Weights of a small GPT-style language model, trained from scratch on English Wikipedia: LayerNorm before each block.
Each number is 128 + 32 x the weight over its row's rms, rounded and kept within 0 to 255. Layers, rows and columns count from 0. The size above them is the row's rms in percent of the matrix's.

# layer 5 attention value, 384x384, rms 0.0313, rows 243-255, columns 320-383
size [104  99  99 103 108 109 113 105 107  93  88  93 107]
[[140 157 128  75 106 159  58 125 124 121 134 135 169 101 155 124  72 140 127  91 125 133 135 122 120 131 130  99 104 156 151 131 151 150  91 155 151 100 124 140 125  82 101 127 136 122 102 111 123 166 102 153 138 106  91  87 127 106 122  62 118 114 128  79]
 [171 152 130 125 165 113  93 112 106 128 172 148 181 138 111 112 129  94 126 163 126 118 135  96 131 159 128 134 131 164 175  95 115 139 165 161 110 189 153 164 132 126 120 124  88 163 126  64 121  38 149 101 201 135 190 169 211 108 146  92 127 123 139 167]
 [149 148 117 144 155  91  86  88 126  90 168  39  85 209 120 154 133 183 153 113 152 146 161 108  84 123 168 110 154  98 183 224 166  96 177 166 173 115 139 115 124 123 117  87 127 126 177 151  84 127 124 122 113  92 134 129 160 118 122 142  76 122 120  82]
 [216 155  84 174 152 119 148 146 121 197 154 131 126 109  99  67 165 162 142 151 148 134 116 149 115 211 107 152  76 110  89 104 113 108 126  59 103 155 125 108 221 164 150 127 169 112 126 150 116 134 208 106 161 146 167 135 176 122 106 119 134 110 116  69]
 [155 141 114 151 174 135 120 122  97 126 208 160 115 119 123 122 104 170  85 133 123 135 108 157 132 113 202 143  93 131 210 169  27 106  94 126 134 138 129  54 227 136 144  80 149 153 156 116 104 119 106 160 115 112 164 185 143  95 122 152 114 214 101 101]
 [151 139  96 107 142 175 106 155 147 170 123 143 159 120 154 115 152 119  70  87 114 124 137 113 132 121 183 140 102 140 152 151 110 158  60  94 122 140 114 126 137 142 143 107 131 194 120 122 112 102 122 127  92 138 152 154  91 103 119 115  98 191 120  70]
 [ 94 190  89 162 144 146  94 135 133 114 164 133 179 203 131 108 159 117 192  48  76 160 153 129 179 131 112 131 100 119 116  91 158 147  96  92 157 132 135 100 151  93 113  89 189  80 129 126 134 125 140 105 157 155 176  88  84 158 106 112 139 144 119 115]
 [101 176  83 109 108 172 173 109 116 134 110 145 154  71 142 108  84 186 123 156  98 112 134 152 166 132 189 110 136 135  97 208 124 110  74 136 143 108 119 122 191 170 148 111 135  99 147 161 134 158 136 181 120 146 118 151  99 162  71 152  88 183 113 114]
 [117 106 113 166  64 157 143  84 125 145 150 193  91 173 142  48 151  86  73  97 142 128 145 104  98 116 129 161 126 118 109  64 130 140 126  89  96 159 142 113  97  85 159  76 133 164 138  56 144 142  91 128 197  56 195 122  87 131 147 111 170 109 119 112]
 [106  87 108 109 119 112 182 100 117  94  92  50  96 137 129 103 167 150 132 121 150 151 125 121 131  89 127 122 115 140 245 142  91 160  84 115 135 100 113  93  81  76  77 145 139 198  97 118 182 154  69 125 137 132 107 128  24 166 158 135 149 166 159 158]
 [118 139  74 155 150 123 129 128 126 128  95 172 183 173  96 155 131 133 145 127 128 107 156 104 185 101  96 116 146 160  79  52 130 117  99  78 109 143  93 114 188 126  99 140  93 147 124  84 119 114 174  93 197  97 161 133 172 120 147 132 123 160 173 186]
 [182 152  56  96 166 195  86  61 138 150 123 113 145 131  98 121 155 171 151 136 107 146 156 114 184 120 113 115  84 151 110 136 163 171 152  89 152 159 106 170 146 160 138 110 179  48 111 177 136  86 145  70 110  95 139 174  82  95 131 104 100 110  97 164]
 [171 132 170  99 151  60 147 119 133 124 135 117 146  99 115 116 102 169  98 171 161 117 108 167  27 201 177 147 138 114 117 144 115  90  73 124 134 146 108 125  96 148 117 147  88 130  82 139 128 138 170 108  97 134  96 166 154 136 119  59  81  96  73  38]]
# layer 5 attention output (transposed), 384x384, rms 0.0314, rows 243-255, columns 320-383
size [103 100 101  99 110 112 112 103 113  90  93  93 109]
[[ 77  88 120 158 120 106 159 180  99  96 195 131 102 158  79 159 139  66  39 159 149  49 140 139  95 118 127 148 113 150 156 112  75  67 129 121 127 129 103 108 100 122 178 107 164 125 154 100  86  56 157 101 114 148  92 108 154 175 136  97 118  61 150 164]
 [174  67 182  86  58 180 160 166 137 133  89 111 140 115 135 146 143 100 159  63 221 155 148  30 126  87 156 123 180  88  84 107 156 107 108 134 173  59 138  84 143 178 148 193 129  90 184 114 164 176 111 123 179 102 100 129 127 175  58 162  95 113 163 174]
 [160 139 143 167 118 125 170 112 139  65 137 171 173 100 142  70 139 140 124 112 105  60 197 200 130 114 158 133 174 145 129 115 155 120  98 101 127 156 135  93 189 137 114 152 143 119 217 121 171 106 143 145 121 129  99 154  73 154 137 176  84  46 110 143]
 [156  97 116  80 174 140 169 152 125 111 148 124 154 134 131 143  95 133 180 117 125 116 125 152 101 161 176  79 168 155  85 143 174 155 145 119 147  96 147  80 133 120 122  83 166 136 122 142 149 178 105  86 116 114 108  89 108  76 161 115 122 159 158 148]
 [177 149 127 180  83 124 111 107 144 135 136 135 203  58 126 117 181 125 124  62 125 148 160 177 121 182 166  97 121 172 112 137 163 123  95 149 127  96 115 103 173 116  97 156 124 100 183 115 140 106 108 131 140 145 138 108  98 128 126 132  96   0 120 143]
 [192 165  71 133 130 121 107 135 124 107 118 114  65  90 111 129 144 133   5  57 130 112 126 102  70 182 173 119 152 137 127 151 116 170 123 129 149  84 124  96 169 144 172 123 179  74 139 125  97 141 126 142 124 125 140  59 184 146 123  75  97  89 155 157]
 [172 117  87 140 116 138  70 132 115 154 114 132 120 160  71 118 117 125  89 166  95  81 129  52 111 134 179  51 188 158 108 156 124 117  90 121 164 204 133 177 130 125 154 135 132 162 162 166 151 110 123 150 131 104 149 161 141 112 102 144 122 144 132  97]
 [106 135 106 165 141 139 133 149 142 170 169 132 141 160  85 113 219 118  61 104 140  94 144 103  75 106  96 115  41  84 188 131  67  94 143 101 103 128 121 162 146  91 117 139 143 125 184 108  58 114 119 126 120 103 166 114 188 152 103 117 123 128 103 129]
 [138 160 105 122 104 128 107  98 113 160  87 100 112  78 138 174 108 144 194  46 158 232  82 143 175 169 167 122 116 165 120 177 139 115 110 158 186 114 117 151 152 154 107 106 137 179 101 130 167 120  91 125 126 135 163 139  67 140 131 154 187 100 134  61]
 [111 156 105  79 151  83 117 147 122  51 144 130  97 105 115 140 141 126  58 178 137  90 135 145 149  93 133 155 136 150 146  83 137 106 105 157 184 130 127 116 130 164 137 129 117 147 142 172 152  84 127 114  98 149 127 114 180 127  94  94 123 124 143 179]
 [124 140 177 131 141 167 132  99 143 133  74 119 146 117 136 138 106 135 189  76 136 140 164 103 128 144 165 153 184 143 155 123 128 155 107 154 132  65 147  95 130 136 109 141  78 166  94 108 156  93  95 122  96 113  93 111 105 121 119 187 136 169 134 138]
 [136 120 122 119 103 133 143 139 133 145 128 153 187 147 148 112 167 135  61 152 130  64 142 101  74 111 161 111 179  87 118 111  90 149  69 118 136 114 112  81 157 100 152 134 140 142 184 128  83 105 105 131 145  99 135 102 112 128  56 137  72 174 144 158]
 [112  77 106  94 141 138 182 106  51 121 204 152 179 149 118 189 131 168 160 170  96 131  99 146 114 128 157 129 158 141  99 125 142 153 136 136 125 131 118  81  82 140 129 151 113  95 146 107 140 116  94 112 169 166 103 116 135 127 111 149 135 117 125 180]]
# layer 5 attention query, 384x384, rms 0.0409, rows 256-295, columns 320-383
size [116 103  87 102 104  96  90  98  95  91  97  99  90  96 110 103  91 103  92 102 175  90  89 101  98 113  92  91  87 103  96 108 112 119 107  94 109 112  95  98]
[[ 77 196 165 157 125 110 109  96 154 157 132  64 106 147  78 105 114  95 154 134 146 159 194  93 169 117 115  45  95 107 121 134 115  79 146 183 134  86 143 125 110 173 164  72  83  68 132  97 144 141 148  97 105 115 139 112  93 107 153  99 141 120  89  94]
 [124 157  69 133 142 140 106 147  77 141  78  56 158 173  99  77 146 112 122 101 175 105 100 104 103 158 175 127 115 104 130  94 135 153 103 142 108  75 124 155  90 181 140  72 142 123 129 172 123 122 101 151  98 137 131 158 141 143 137 111 137 105 125  70]
 [164  95  65 127 150 107 162 139 146 159  99  90 166  99 130 134 121 100 146 129 141 136  98  99 166  99 168 137 177 133 115  60 142 116 112  99 127 121  82  76 100 122 144 135 125 133 105 114 164 145 111 134 170 124 153 141 163 129 107 124 128 108 167  95]
 [ 87 183 127 118 114 111  81 105 148 169 127  90  88  89  66 137 125  97 147 136 107 141 216  87 163 116  91  67  89 121 156 130 121 102 160 156 117 152 140 154 133 145 151 141  58 110 146 120 103 148 143 107  78  97 101  78  76 137 151  91 135  90  82 103]
 [126 144 143 146  68 107  99 146  67 140 138 110  88 130 124  83  97 113 109 106 163  87 151  85  89 132 111 139  71 116 179 107 119 169 135 128  78 118 163 149 100 137 115 100 143 150 125 128  67  93 128 150  85 154  87 212 112 119 146 119 124 141 113 102]
 [109 185 116 121 113  92  72 121 154 176  72  41 122 100  95 126  94  45 167 105  57 131 176  70 177 101 118  79 135 154 152 128 155 102 175 100 105 119 142 121 149 127 113 106  89 132 163  94 134 147 152 109 120 110 126  84 166 140 156 142 110   7  87 115]
 [116 222 146 130 137  94  84 132 195 139 168  87  70 110  91  88 132 105 169 140 119 116 185 103 151 118 122  73 127 128 147 141 126  66 199 140  99 163 154 150 165 162 135 129  82 102 138 143 167 161 173  82  62  86 109  69  95 153 163 111 141  93 112  99]
 [135  12 141 175 173 122 179 150 210 147  91 150 104 146 156 168 187 146 136 136  98 170  74 117 161  96 150 176 140 119 132 101 114  97 110 123 178 147  95  84 126  53 136  71 165 155 147  56 118 120  87 167 152 177 152 150 153 134  94 144 103 204 151 166]
 [156 182 107 128 139  85  49 124 113 133 105  77 121 110  64 184 100  89 152 100 134 123 167 122 136 122 191  80 115 155 104 156 152 135 168 116 154 145 138 155 126 154 141 184  90 103 175 126  95 136 121 117 145 101  86 142 186 133 181 185 112  42  73 106]
 [144 225 111 155 139 112  43  98 115 156 133  58 118 151 105 112  87  83 128 105 142  99 173 145 144 156 102  74 108 146 117 194 189 123 170 162 106 128 164 126 152 146 155 152 100  85 145 173  99 141 143 112  53 127  71  49  88 166 193 134 118  34  92  90]
 [ 96 184 110 118 133 141  27 112 130 126 130  24 102 170  88 107  73  54 131 112 114 108 155 130 120 136 102 122  65 145 119 184 117  79 154 127 116 189 149  98 174 114 151 155 109 109 155 149  21 110 113 103 109  65 107  92 128 159 139 120 140  47 111 141]
 [ 81 130 149 110 102 154 167 157 138  69  90 153 170 129 137 129 118 137 122 122  81 163 116 170 168 146 121 123 173 130  63 109 151 103  89  91 186 115 169 153 163 111 124 137 134 133 130 144 156 184 129 146 177  77 139  63 116 142 126 162 155 121 126 151]
 [135 169 119 145 142 169  80 125 117 119  93 119 133  88  96 117 116  48 177 117 109 140 143 158 188  84 139  70 140 158 115 147 140  82 192  60 126  96 156 160 161 185 107 116  98  95 105 171 159 175 133  93 120 139  89  44  95 167 171 154 144  72  90  94]
 [ 96  74 120 133 111 160 187 147 139 127 176 140 169 163  80 106 181 168  81 130 159 105 117 138 130 169 104 135 135 140 154  71 105 152  62 143 172 133 113 105  90  91 116  84 149 144 103 111 133  82 112 150 157 117 158 162 106  86 110 160 161 185 145 168]
 [126 154 124 175 106 104  61 141 126 158  79 128 200 142 134 160  75 143 165  89  97 101 151 130 151 108 143  82 136 154 138 188 103 176 157 117 109 175  89 144 147  96 196 124 132 121 132 130 108  92  83 125  98 136  89 126 156 154 142 131  98 105 102  86]
 [ 88 193 154 132 123 128  85 123 151 104 133 110 165 118 103 122 152  81 148 109  80 170 148 130 167 142 153  99 177 139  70 132 127 127 124 115 112 133 169 111 154  93 130 172  83  87 152 128 151 163 129 131  99  98 108  66  97 150 106 135 121  79 114 143]
 [ 98 181 160 141 143 101  47 102  56 115 123  83 168 166 131 110  94  52 128 127 144 150 133 144 152 128 105 165 167 124 127 158 119 122 189 105 146 156 140 138 164 100 139 138  88 113 161  48  69 100 104  88 124 106 115 171 145 130 151 109 136  83  94 152]
 [123 118 139 186 172 127 190 118 130 119 120 110 137 115 150 118 103 127 136 161  90 119  28 188 115 102 100  95 161 109  87 162 147  59 122 126  97  80 108  84 103 121 154 123 125  97  69 160 146  97 119 106 115 177  96 159 102 165 179  71 117 109 124 111]
 [ 56 158 133  77 130 140 121 114 132 113 110  78 188 172 111  95 114  77 100 144 115 119 125 134 158  99 103 137 155 142  92 176 155  78 146 126 106 106 136  98 164 141 127 179 131  92 150 119  99  45 171  72 161 138 103 152 167 124 189 105 162  65 103 139]
 [ 85 144 124  97  46 137 132 154 154 177 142 161 116 114  98 100 133 138 102 109  92 126 116 126 118 125  78 120  95 161 189  57 111 159 105 194 113 114 138  99 115 110  85 103 166 191 166 101 156 100 119 145 150 168 134 131 123 123 133 115 157 137 144 169]
 [149 115 162  84  61 135  84  92 169 142 147 119  93 106 106 112 104 126 162 187 146 176 141 154 162 114 146  71  93 167 141  80 142 109 113 157  99 106 180 115 130 136  86 114 144 175 154 115 193 185 115 148 127 169 125 134 117  94 147 114 117 133 127 128]
 [161  58 102 113 152 131 145 122 138 141  95 148 100 180 170 124 150 212 125  96 162 141 128 113  89 150 158 128 111  97 109 127 161 145  74 135 135 156  88 133  80  92  87 120 180 196 119 150 128 101 110 190 132 105 199 148 155 140  62 165 130 194 186 113]
 [ 95 206 129 149 125 126  78 165 117 171 159  36 144 112  77 103  94  80 101 140 125  73  96 141 136 140 105 135 120 156 109 161 139 144 181 148 164 129 158 112 171 105 199 183  95  92 157 114  96 148 120 115  93 151  93  94 112 174 194  75 124  86  79 101]
 [160 111 113  89 112 146  94  84 116 125 138  76 198 111  88 171  92 111  93 106 187  34 105  99  79 108 159 120 115 132 118 104 152  82 117 150 171 134  93 135 169 133 179 160 167 125  95 150 139  80 169  77 140  91 138 148 122 137 202  89 120 115  95  80]
 [131 164 111  83 113 141 125 134 119 136 121 100  75 128 109 105 108 100 139 115 139 131 206 128 119 130 184 178 126 125 143 142 144  61 180 101 133 121 109 124 168 133 102 175  91  84 150 143  93 184 176 122 160  55 123 122 167 150 113 124 136  65 123 137]
 [105 122 152 126  94 127 104 108 151 148 160 147 125  83 128 156 138  92 179 179 112 127  83 141 168  83 135 100 167 136 116  83 137 163 160 104 136 150 175 118 103 150 115  65 151  94 165  67 160 131  94 120 109 172  90 129 110 136 176  92 105  82 100 129]
 [174  90 123 129 113 159 114 154 157 120 101 212  97  94 159 132 151 203 151 116 110 165 128 120 139  65 106 104  91 103 151  92 101 190  84 123 133 100 172 193  92 149 109  59 134 143  88 100 191 151 138 172 136 112 133 100 126 106  63 131 141 199 190 101]
 [125 178 118  75  95 131  61 157 140 131 129 124 159 130 142 108 104  89 146 139  95 199 155 112 167  86 145 126 192 145 114 100 123 130 139  93 107 114 168 147 154  82 117 129 123  72 162 111 162 138 155 113 140 170 116 120 177 122 112 137 161 112 137 167]
 [154 135 103 135 157 118  85  58 123 170 153  80 175 124  89  90 139 102 125 125 112 131 130  74 134 150 153 129  98 154 146  83  98  93 162 159 175  92 123 104 129  90 134 126  89 147 123  66  91 132 181 110 153 108 128 149 150 120 176 111 161 117  94 131]
 [113 103 150 168  82 128 147  88 131  67  82 126  99 145 146 187 132 139 149 140 131 129 137 107 167 170 149 121 161 112  88 110 166 124 172 101 138 153 138 165 122 127 154 128 145 134 163 146 222 190 162  76 175  99 121  73 131 150 175 154  99 106 137 140]
 [116 129 157 150 129 132 102 117 117 111 114 195 133 120 171 148 116 142 179 148 173 181 128 120 119 102 193 153 105  61 131 161  73 128  94 101 140 131 129 152 135 109 127  95 153 128 125  95 152 122  92 160  85 137 128  52 141 172  32 165 119 124 153 120]
 [167 102  84  85 116 151  66 119 166 150 219 134 137 155 133 134 144 144 150 146 139 128 120 105 151 131 188 115 115 151  89 110 148 149 132 125 140 215 163 132 113  47 120 101 186 124 147 158 133  81  94 123  88 113 163 179  64 134 145 195 101 104 132 169]
 [102 161 135 154  96 149  96 137 183 114 132 131  86  89  80 126  81 115 156 190 149 196 129 144 133 141 180  43 145 176 138  69 155 115 178 147 116  91 190 127 150 148 145 115 149 135 159 116 219 163 152 130 141 126 100 102 118 115 185  56 114 106  96 121]
 [125 152 185 138  96  91  75 122 139 116 163 107  79 134 100 135  67 125 190 198 132 130 122 126 131 133 176  81 168 172 115 148 152  93 140 123 123 133 157 119 158 109 162 111 117 137 139 119 135 133 112 144  88 143 135 121 114 114 170 108 130 152 101 148]
 [130 126 108 122 117 142 175 146  96  68  93 126 136 105 148 147  90  77  95  98 103 120  90 163 177 106  32 128 116  92 145 115 146  91 157  95 105  93  74 147 135 161 103 140 128 172  65 118 136 143 185 127 166 160  95 117 121 158 151 121 147 103 120 135]
 [124 174 110 111 156  88  91 106  64  75 134 118 123 174 205 140 114 155 141 134 104 139 119  89 148 168  85 131  69 127 163 120 102 203 114  97 135 162 123 172 141 129 138 128 117 148 142  76 115 139 130  77 127 115 146 128 180 124  55 120 172 113 174 129]
 [215 138 137 124  94 135 141 123  95 159 132 226  98  51 163  88 123 156  85 132 126 195 133 154  58 131  91 131  96 163 149 117 126 147  80 166 121 121 157 104 132 114  46  82 137 132  96 139  98 161 124 167  88 140 146 154 142 131  84 136 119 116 123 111]
 [110  93  89 104 166 135 173 135 120  98 128 168 128 130 183 137 109 147 139  67 145  76 112 147  96  96 132 201 112  49 132 138 142 122 107 110 164 181  69 149  96 134 101 133 146 119 107 142 107  79 106 181 133 116 132 119 132 175  87 185 145 165 162 134]
 [148 181 171 129  78 125  57 145 126 183 112  71 110 150  69 119  63  76 102 184 127 188 136 112  70 128 144  96 102 168 116 141 157 111 222 157  74  62 143 101 165 155 199 114 124  74 175 120 142 179 138  96 131 140  98 102 110 100 162  78  95 114  61 127]
 [111  87 168 156  25  68 179 139 119 108  77 102 138 140 113 162 144 110  72 131 112 118 108 114 103  84 118 108 127 137  46 149 151 115 157 134  96 171 118 121  89 105 166 128 153 154 132 123 150 140 186 103 132 121 126 143  60 134 124 101  94 101 140 157]]
# layer 5 attention key, 384x384, rms 0.0391, rows 256-294, columns 320-383
size [124 110 111 106 131 115  86  98 106  91 101 104  90 102 128 111  97 116 110 100 110  75  88 112 114  95 100 129 112 105  97 105  63 114 114  96  97  58  58]
[[131  57 111 111  96 171 159 115 101  99 155 162 174 114 192 151 138 105 119 167 134 159 101 153 126 108 116 123 141 105  97  72  94 129  92 108 102 119 143  94  97 134 109 126 194 168 180 131 215 120  70 122 118 135 173 143 116 125 151 154  99 136 176 166]
 [148  65  87 149 152 141 148 128 131  98 163 188 150 113 158 133 114 213 144  93 116  70 123 138 110 109 129 149  96  90 115 154 110 130  85 114 140 147  85  86 118  88 126 165 175 161 129 150 102 112 135 161 150  81 140 110  50 115 137 151 125 142 189 175]
 [117  67 101 158 148 155 152  94  99  90 160 198 148 114 211 140  86 171 108  72 143 115  98  97 157 115 116 147 108  94 116 112  79 141  58 135 134 115 138  97  96  70 145 179 176 179 140  99 173  95  88 153 128  66 200 169 108 118 105 167 123 142 174 189]
 [147  94 111 109  97 169 129 143 122  89 123 129 185 100 144 183 190 106  86 160 145 122  91 202 124 142 137 138 164 128  94  94 149 147 137 151 104 133 136  86 107 131 120  75 164 140 140 151 223 135 108 122  67 165 122 115 100 152 189 116 115 138 143 114]
 [182 109 178 147 140 140 129 128 166  96 146 114 163 126  84 119 203 140 139 132 118  80 127 171  91 170 153 158 153 103 133 163 150 142 146  91 109 179 108 128 156 118 126  91 116 114  75 138  73 120 146 116 119 155  88 105  89 149 169 129 135 138 133 107]
 [167  98  94  78 102 151 133 112 142  92 155 118 175  97 140 150 159 170  78 175  96 103  38 180 183 110  93 173 165 132  58  62 136 160 131 137  93 153 120 109 115  99 113 152 182 162 132 140 222 123  94 116 114 142 177  87  82 103 116 172 119 171 185 168]
 [133 135 140  95 100 180  19 109 136 151 137 130  96 135 111 162 129  91 104 177 145 141 124 141  90 150 156  74 106 173 102  83 145 120 153 159 102 124 112 118 112 179 129  67 115 142 162 173 201 124 117 150 105 136  65  83 125 129 179 116 125 106 113 105]
 [176 137 144 174 140 125 167  90  70 134 170 221 146  99 201  86  59 157 129 131 144  78  29 119 186 108  95 138 121  77 127 150  94  81  82 111 148  96 122 118 154  86 114 145 149 126 105 132  93  81 114 142 143  88 170 148 143 106 116 147  83 148 120 228]
 [154  63 114 105 106 126 171 130 109 107  98 114 132 162 124 133 132 160  58 112  79 143  88 171  89 116 143 159 175  97 122  77 107 140 147 184  98 113 151 128 124 139  71 120 156 149  93 128 148 120 112 115 116 152 130 131 112 152 156 143 100 169 161 140]
 [111  89  80 140 101 128  77 160 181 117 189 145 125 121 115 165 168 101 113 130 109 139 134 142 103 136 135 104 144 183  95  94 133 132 158 130 107  97  67 124 101 152 147 168 130 118 175 187 190 168  90 104 105 145  71  74 115 151 156 133 127 151 122 132]
 [120  96 122 152  97 158 192 137 191  71 154 148 168 104 155 181 195 141 112  81 116 154 146 147 103 123 108 122 165 107  84  62 120 174 127 162 144 143 126  96 147 129 136 190 176 119 156 162 210 128  77 109 124 141 103 137 118 171 163 137 143 192 153 140]
 [ 65 141 132 125 126 107 136 132  79 150 132 129 113  91 119 143  82  84 114 122 179 102  75  76 179 126 108 172 108 161  93  77 159 121  85 124 100 133 138  99 103  86 125 128 156 152 125 118 152 122 148 167 156  32 215 145 145  82 119 121 119 111 117 171]
 [121 158 175 135  46 137  86 161 110 127 138 141 129 149 120  86 128  78 130 168 146 176 148 111 137 108 122  67 116 171 124 149 148 104 171 166  86  75 183 148 106 141 146  97 128 111 130 136 137 133 154 100 117 149  98 128 152 123 174 118 135 112 103 143]
 [168 143 132 135 221 150 121  82  75 132 163 171 140 124 123 133 115 119 118 130 128 105 118 168 107 122 110 117 116 117 127 163 120 110 102  82 152 121 119 159 185  82 136 102 154 122 131 114 118  92  81 102  89  93 153 104 106 119  89 180 111 151 116 141]
 [165 154 117 127 115  97 144 170 118  74 114 127 168  89 137 110 127 159 135  98  85 107  94 108 136 128  69 192 144 164 129  77 119 144 169 108  75 136 119 123  93 133 110 118  98 147 114 106 164 111 186 108 146  52 103 143 126 148 139  95  93 138 125  81]
 [106 144 160  85 109 125 102 128 125 110 172 143 147  91 149 136  52  75 135 142 149 148  96  91 185 107  97 181 131 150  68  75  77  94 115 142  84 107 128  80 159 100 144 164 141 179 169  58 199 140 143 136 100  93 146 178 129 101 135 135 108 112 133 167]
 [125 167 128 115 107 125 153 116 161 116 145  93 144 153 115 127 141 150 117 125  94 158 106 141  75 103  81  83 172 185 132 149 137 169 112 104 109 137 111 100 180  95 146 121 118 136  97 174 174 133 164  43 147 158 153 144 137 152 184 202 114 121 108 184]
 [121 167  84 103  80 156 167 166 149 168  90  72 156 112 130  97 128  79 131  64 135 136 120  91 126  88 118 138 140 185 104  92  75 131 152 166  69 100  89 144  81  92 171 153 118 115 137 134 119 138  94 136 148  79  92 143  89 135 146 158 162 122 126  67]
 [ 83 163 140  95  78 137 152 146 145 126  88 116 158 132 108 105 120 132 120 114 132 183 152  73 112 118  85 126 163 154  87 103  80 160 136 152 110  90 175  97 155 110 127 151  90 105 102 138 186 101 214 104 114 102 152 119 119 113 143 143 166 159 110 134]
 [130  76  89 161 206 178 101  85 111 133 163 131 125 124 124 120 130 131 114  87 135 202 102 128 113 162 127 138 129 133 167 157 173 157  93 124  99  92 169 142 173 120 131 106 124 184 150  83  94  75 130  97  46 142 153 128 114 148 131 144 145  86 147 124]
 [107 115  80 131 170 147  88 105  88 175 149 135 127  82  94 105 150 130 106  82 116  92 108 146 105 158 145 128 104 149 222 121 186 129 124 136 135 117  93 193 161 170 132 121 112 154 152  98 100 108 119 100  96 168  80 101 131 139 155  93 114 123 144 152]
 [117 134  94 175 168 110 169 127 189  83 127 173 151  66 175 114 110 162 142  87 133 103 111 123 133  53 111 175 163  61  79 133 123 113  89 107 135 115  88 136 116 113 140 202 127 116 139  80 102 161 108 172 155 132 169 115  92 146 127 100 101 138 131 106]
 [ 86 154 165 130  52 150 152 188 154 127 126  90 115 155 104 153 176  97 110 125  97 174 155  98 117 170 109  96 175 168 157 158 127 140 115 139 161 145 112 100 125 123 189 122 149 125 159 162 166 124 155  72 122 130 124 163 131 151 160 138 120 120  90 164]
 [125 144 124 127 125 131 176 205 154  91  91  77 111 146  83 114 147 168  78  91 113 149 158 154 134 101 159 105 171 123 166 171 112 116 175 107 125 147 147 178  85  96 153  86 100  36 134  66 150  81 135  94 113 179  92  84  89 131 111 127 137 163 127  95]
 [ 81 114 169 153 112 114 110 120 172 113 143 147  98 144 135 170 113 126 138 174 119 201  92 100 124 100 177  61 120 105  73  81 140 137 135 134 113 113 176 106  89 109  77 137  88 112 155 120 168 151 114 162 155 165 135 182 156 152 154 134 106 120 156 157]
 [164 180 161  96 134 128  85  86  46 196 179  85 128 115 114  80  90  72 119 127 175  79 167 123 156 167 124 166  72 144 177  80 133 133 122 176 126 106 112 127 154 162 134 131 114 143  90 153 142 105 150  99 110 112  97 117 120  82 155  88 110 124 145 125]
 [106  92 107 155 170 145 127 106  90 111  86 212 158  82 128 120 136 139 134 120 136  53 120 157 124 130  94 152 137  49 145 167 156  82 102 110 101 129 110 155  94 151  80 124 152 209 124 123  87 134  89 173 184 108 150 101  78 118 136 136 112 150 120 132]
 [100 177 134  88 124 101 108 116 111 126 161 170 128 119 130 118  82 112 155 158 155 160 113 121 159 104  91 157 117 118 113  82 142 134  93 112 101 111 167  88 119 127 109 179  81 171 134 141 187 184 174 129 125  86 155 137 129  80  74  99 120 125 133 130]
 [108 148 190 104  93  70 136 119  87 138  78  83  90 141  90  85 130  58 147 174  96 141 116 115 126 119 105  59 131 141 152 126 169 113 190 106 140 123 130 151  90 193  89  76  85  73  85 123  80 120 129 136  87 130  91 192 119  86 124  99 202 136  82  72]
 [134 139  76 157 142  95 122 214 163 122 212 172  94 137 115  98 101 146  89 139 156  97  64 125 185 102 172 132 141  72 103 124 128  91 136 142 133  71 102 126 128 113 127 202 122  87 145  97 165 165 106 178 133 147 135  22  75  89 135 125 109 126  56 183]
 [189 117 186 138 190  88 131  82  78 142 119 199 140  92 171  68  95 107 137 128 157  79 168 152 190 109 145 144 139  91 146 136 109 102 152 125 121  82 136 128 140 128  70 192 134 178 107  89  56 127 115 148 135 153 107  71 136 104 152  97 110 154 148 165]
 [162 172 122 128 156  92 109 177  73 171 133 141 120  79 154 140  79 101 104 118 165  99 125  90 108 178 142 172 137  91 158 104 114 123 124 117 174 169 110 136 133 126 164 143 139  90  90 115 142 123  94 128  89 117 114 102 138 138 116  84  69 170 103 104]
 [ 87 127 127 144  98 140 151  96 123 189 167  64 143 205 165 181  98 108 146 142 126 142 123 102 148 118 135 122  81  98  77 139 131 125 148 157 151 113 151 102 172 137 130 138 103 142 174 138 148 143 138  94 117 133 125 130 151 144 118 185 122 143 114 125]
 [124 145 130 150 145  83 103 177  89 184  88 126 110 117  97 147 137  89 158 148 154  97 156 155 121 165 173 108  94 144 123 141 171 120 177 114 191 201 130 141 161 178 126 164 113 128 157  94  64 126  76 167  61 178  56  65 150 125 122  96 117 172 101 139]
 [ 50 140  78  74 107 107 169 142 174 137 118 121 169 146 134  79 135 109 121  95  99 142 169  93 125  85 117 145  69 164  60  62 137 131 113 189  85 119 130 115  54 158 114 157 144 177 190 125 158 123 137 154 135  90 133  97 107  79 121 182 159 114 123 114]
 [175  75 115 111 168 104 124 114  82 156 121 131 180 113  78 102 157 162 158 147 130  91 109 152  86 150  83 146  95 156 182 187 158 179 178 116 126 152 124 106  85 148  71 125 125 157 159 130  78 145 135 180 147 116 145  81  99  96  94 141 110 154 116 144]
 [ 70 107  60 176 135 102 150 116 143 163  99 125 153 119 159 160 118 117 136  63  95 164 123 112 133 136 136  84 156 110 140 152  80 113  55 135 104  88 134 159  53 118 162 142 158 185 137 130 138 138 131 213 138 118 156 217 115 128  79 152 129 139 142 132]
 [118 130 148 117 154 123 109  98 171  76 127 157 121  80  80 105 121 111  96  95 126  79 134 111 139 111 133 123 163 141 160  99 135 138 137 121  77  93 121 145 118 116 123  95 119 167  81  81 137 165  90 165 170 111  87 131 119 156 150  47 160 134  65  73]
 [126 112 120  97  43 191 120 170 160 176 108  51 130 151 111 154 128 118 158 108  83 116 101 131  87 161 138 146 153 134 137 129 121 175 180 151 140 178 129 142 191  95 192 100 128  84 166 170 154 127 181  87 144 150 161 109 117 134 145 120 116 130 162 126]]